Weights of a small transformer language model: vocabulary 2048, RMSNorm before each block.
Each number is 500 + 50 x the weight over its row's rms, rounded and kept within 0 to 999. Layers, rows and columns count from 0. Numbers have three digits each. The size before them is the row's rms in percent of the matrix's.

# layer 2 MLP up, 128x64, rms 0.225, rows 105-127, columns 0-63
089:573490511508519557567524468457504496438476407479492540499534422481497446585501455573495480491548495524396421435558433494531428455561523573417468400519477462536416514543448568513483590526528434
105:460487416444460494544519440447414529396442551568419521535493505475466513467553521532510441444468579449412543547533504520479525524637558572449486493500500482504492530440488472471522479576615434
097:526489449575352426553474491481488519450547394513443541489610539499503501472519515509568501498423512472480511476460513457435412508472554523520480505481506563509461502482397400408458435417492462
104:469528518484572491526484413514520412519405537473499504460495489581514486554548486584463522548507460490498546495476476567391529456464458509573509453511467475544491500631611506418545378468542563
102:471486428437509493436491338402568529495536408524491409510418517574406515475522494497554517524550431504438575473529522476502445486403568460490461504542500544457509524491558514549534501519432525
102:490537504504557588455470450525478513502560464458602441537525515512501546436524576467497460478513508474479511457435588504501488543524498549465560542525323532428493393416586510539540506457548560
096:420495455526532563495429525511512570466482452478531469585501542542576447418445531477423521492442451536565556462557581510513429518483532483538467516456507464572463510591505574466571542586630486
102:490490493452588601534467529437498495487558484471506421550546482527441607454569504505540423493454482439421540490505517502512416461561450456534548474503596450547490484539585416468432507388478543
108:452516455418512516585536467571474548421502545531500442512448495578530543489487509466485572490497471536545395468539531485450576452501413547494424584480536576538513512629527433548472484494433590
096:490580485517437470401562500563508569506560509424491419422572497485471555505504480450534646568478488502486517506492492419498567507554505506592446487499512507379465464542584540503435466475546540
092:524550505496485465410510520516565471462532517483604533475419439524438421421444473433407480558541555557528514477527494562417577465521506562461551497521424559467554482481573483438523497582543592
102:416497522453403477544407484457429560472491533516495523519553479469479375453532513499506457509572616437487489441546473565471566509545483565464538484470458523558621539427473517520506478605475520
099:441490469427558477474478476500508534535510436494424565414507484538384452479515481408500469542627519530481626494488569541547461417455508429525508494521458502568521502616554477496511457458560487
105:561505565539563525533494523540507518460470451414559547508407470564436368535474523542490607579456548441551522473479460425483468509402485491549555523481535454517504474475548491570578479402519465
093:427503475473508419563546502539475462529463494497650494437456471551566502437463418420557536541497465517478546467504451464470567543498510520594545449503386501471459516548575502451541448482393536
097:479452418554453406552455536494488523494461406529439457542457505441532505492542523517449457558551466507488417428499475523467469419511547615445503420552588521501463478484451451536522590560433587
105:488532510536452539489509511446446421494582479468596490548529494486513529453644529432532443494465586482489535526510424522519482555565486524589533452521532524580441445408467511514417465526482377
088:488575525490575568448448550392511498509421472522533441477580506509542444548497393544432509522517461522414548397543522494474520453469518481526491595467523564497410464520479559517453570461540406
090:448579498601490591544561550436457482422444603444572526513458526490451474506522452444499537583474482480505438487474445542526517496438496537515524494467592382530403448469444492549470458451450517
116:476509418556498438412539463561468503490455542467525471476488487480447625458512469430570512580577628531517497587444551471429429518450539503414519531447499517456507527421509438508502433538540524
102:481449443555530457449475520520540448549544566519535484466575391439467481517448460484457520534505495550448473563584407507475491501589532473504493398514509527353467376461479524458501529451460454
104:493490474424508546506477465602438425547537480485507455525552549549523510422428503550454519517354427479511533488481497440492447531500526519426553475420582474541444562506486503400483628491465470
097:545562500538519517526497413566504533516526552453404477586558497623471495482513495412552500526577523514570547396455451486525451537521493504505561399483519463448421513539477439482513414403463527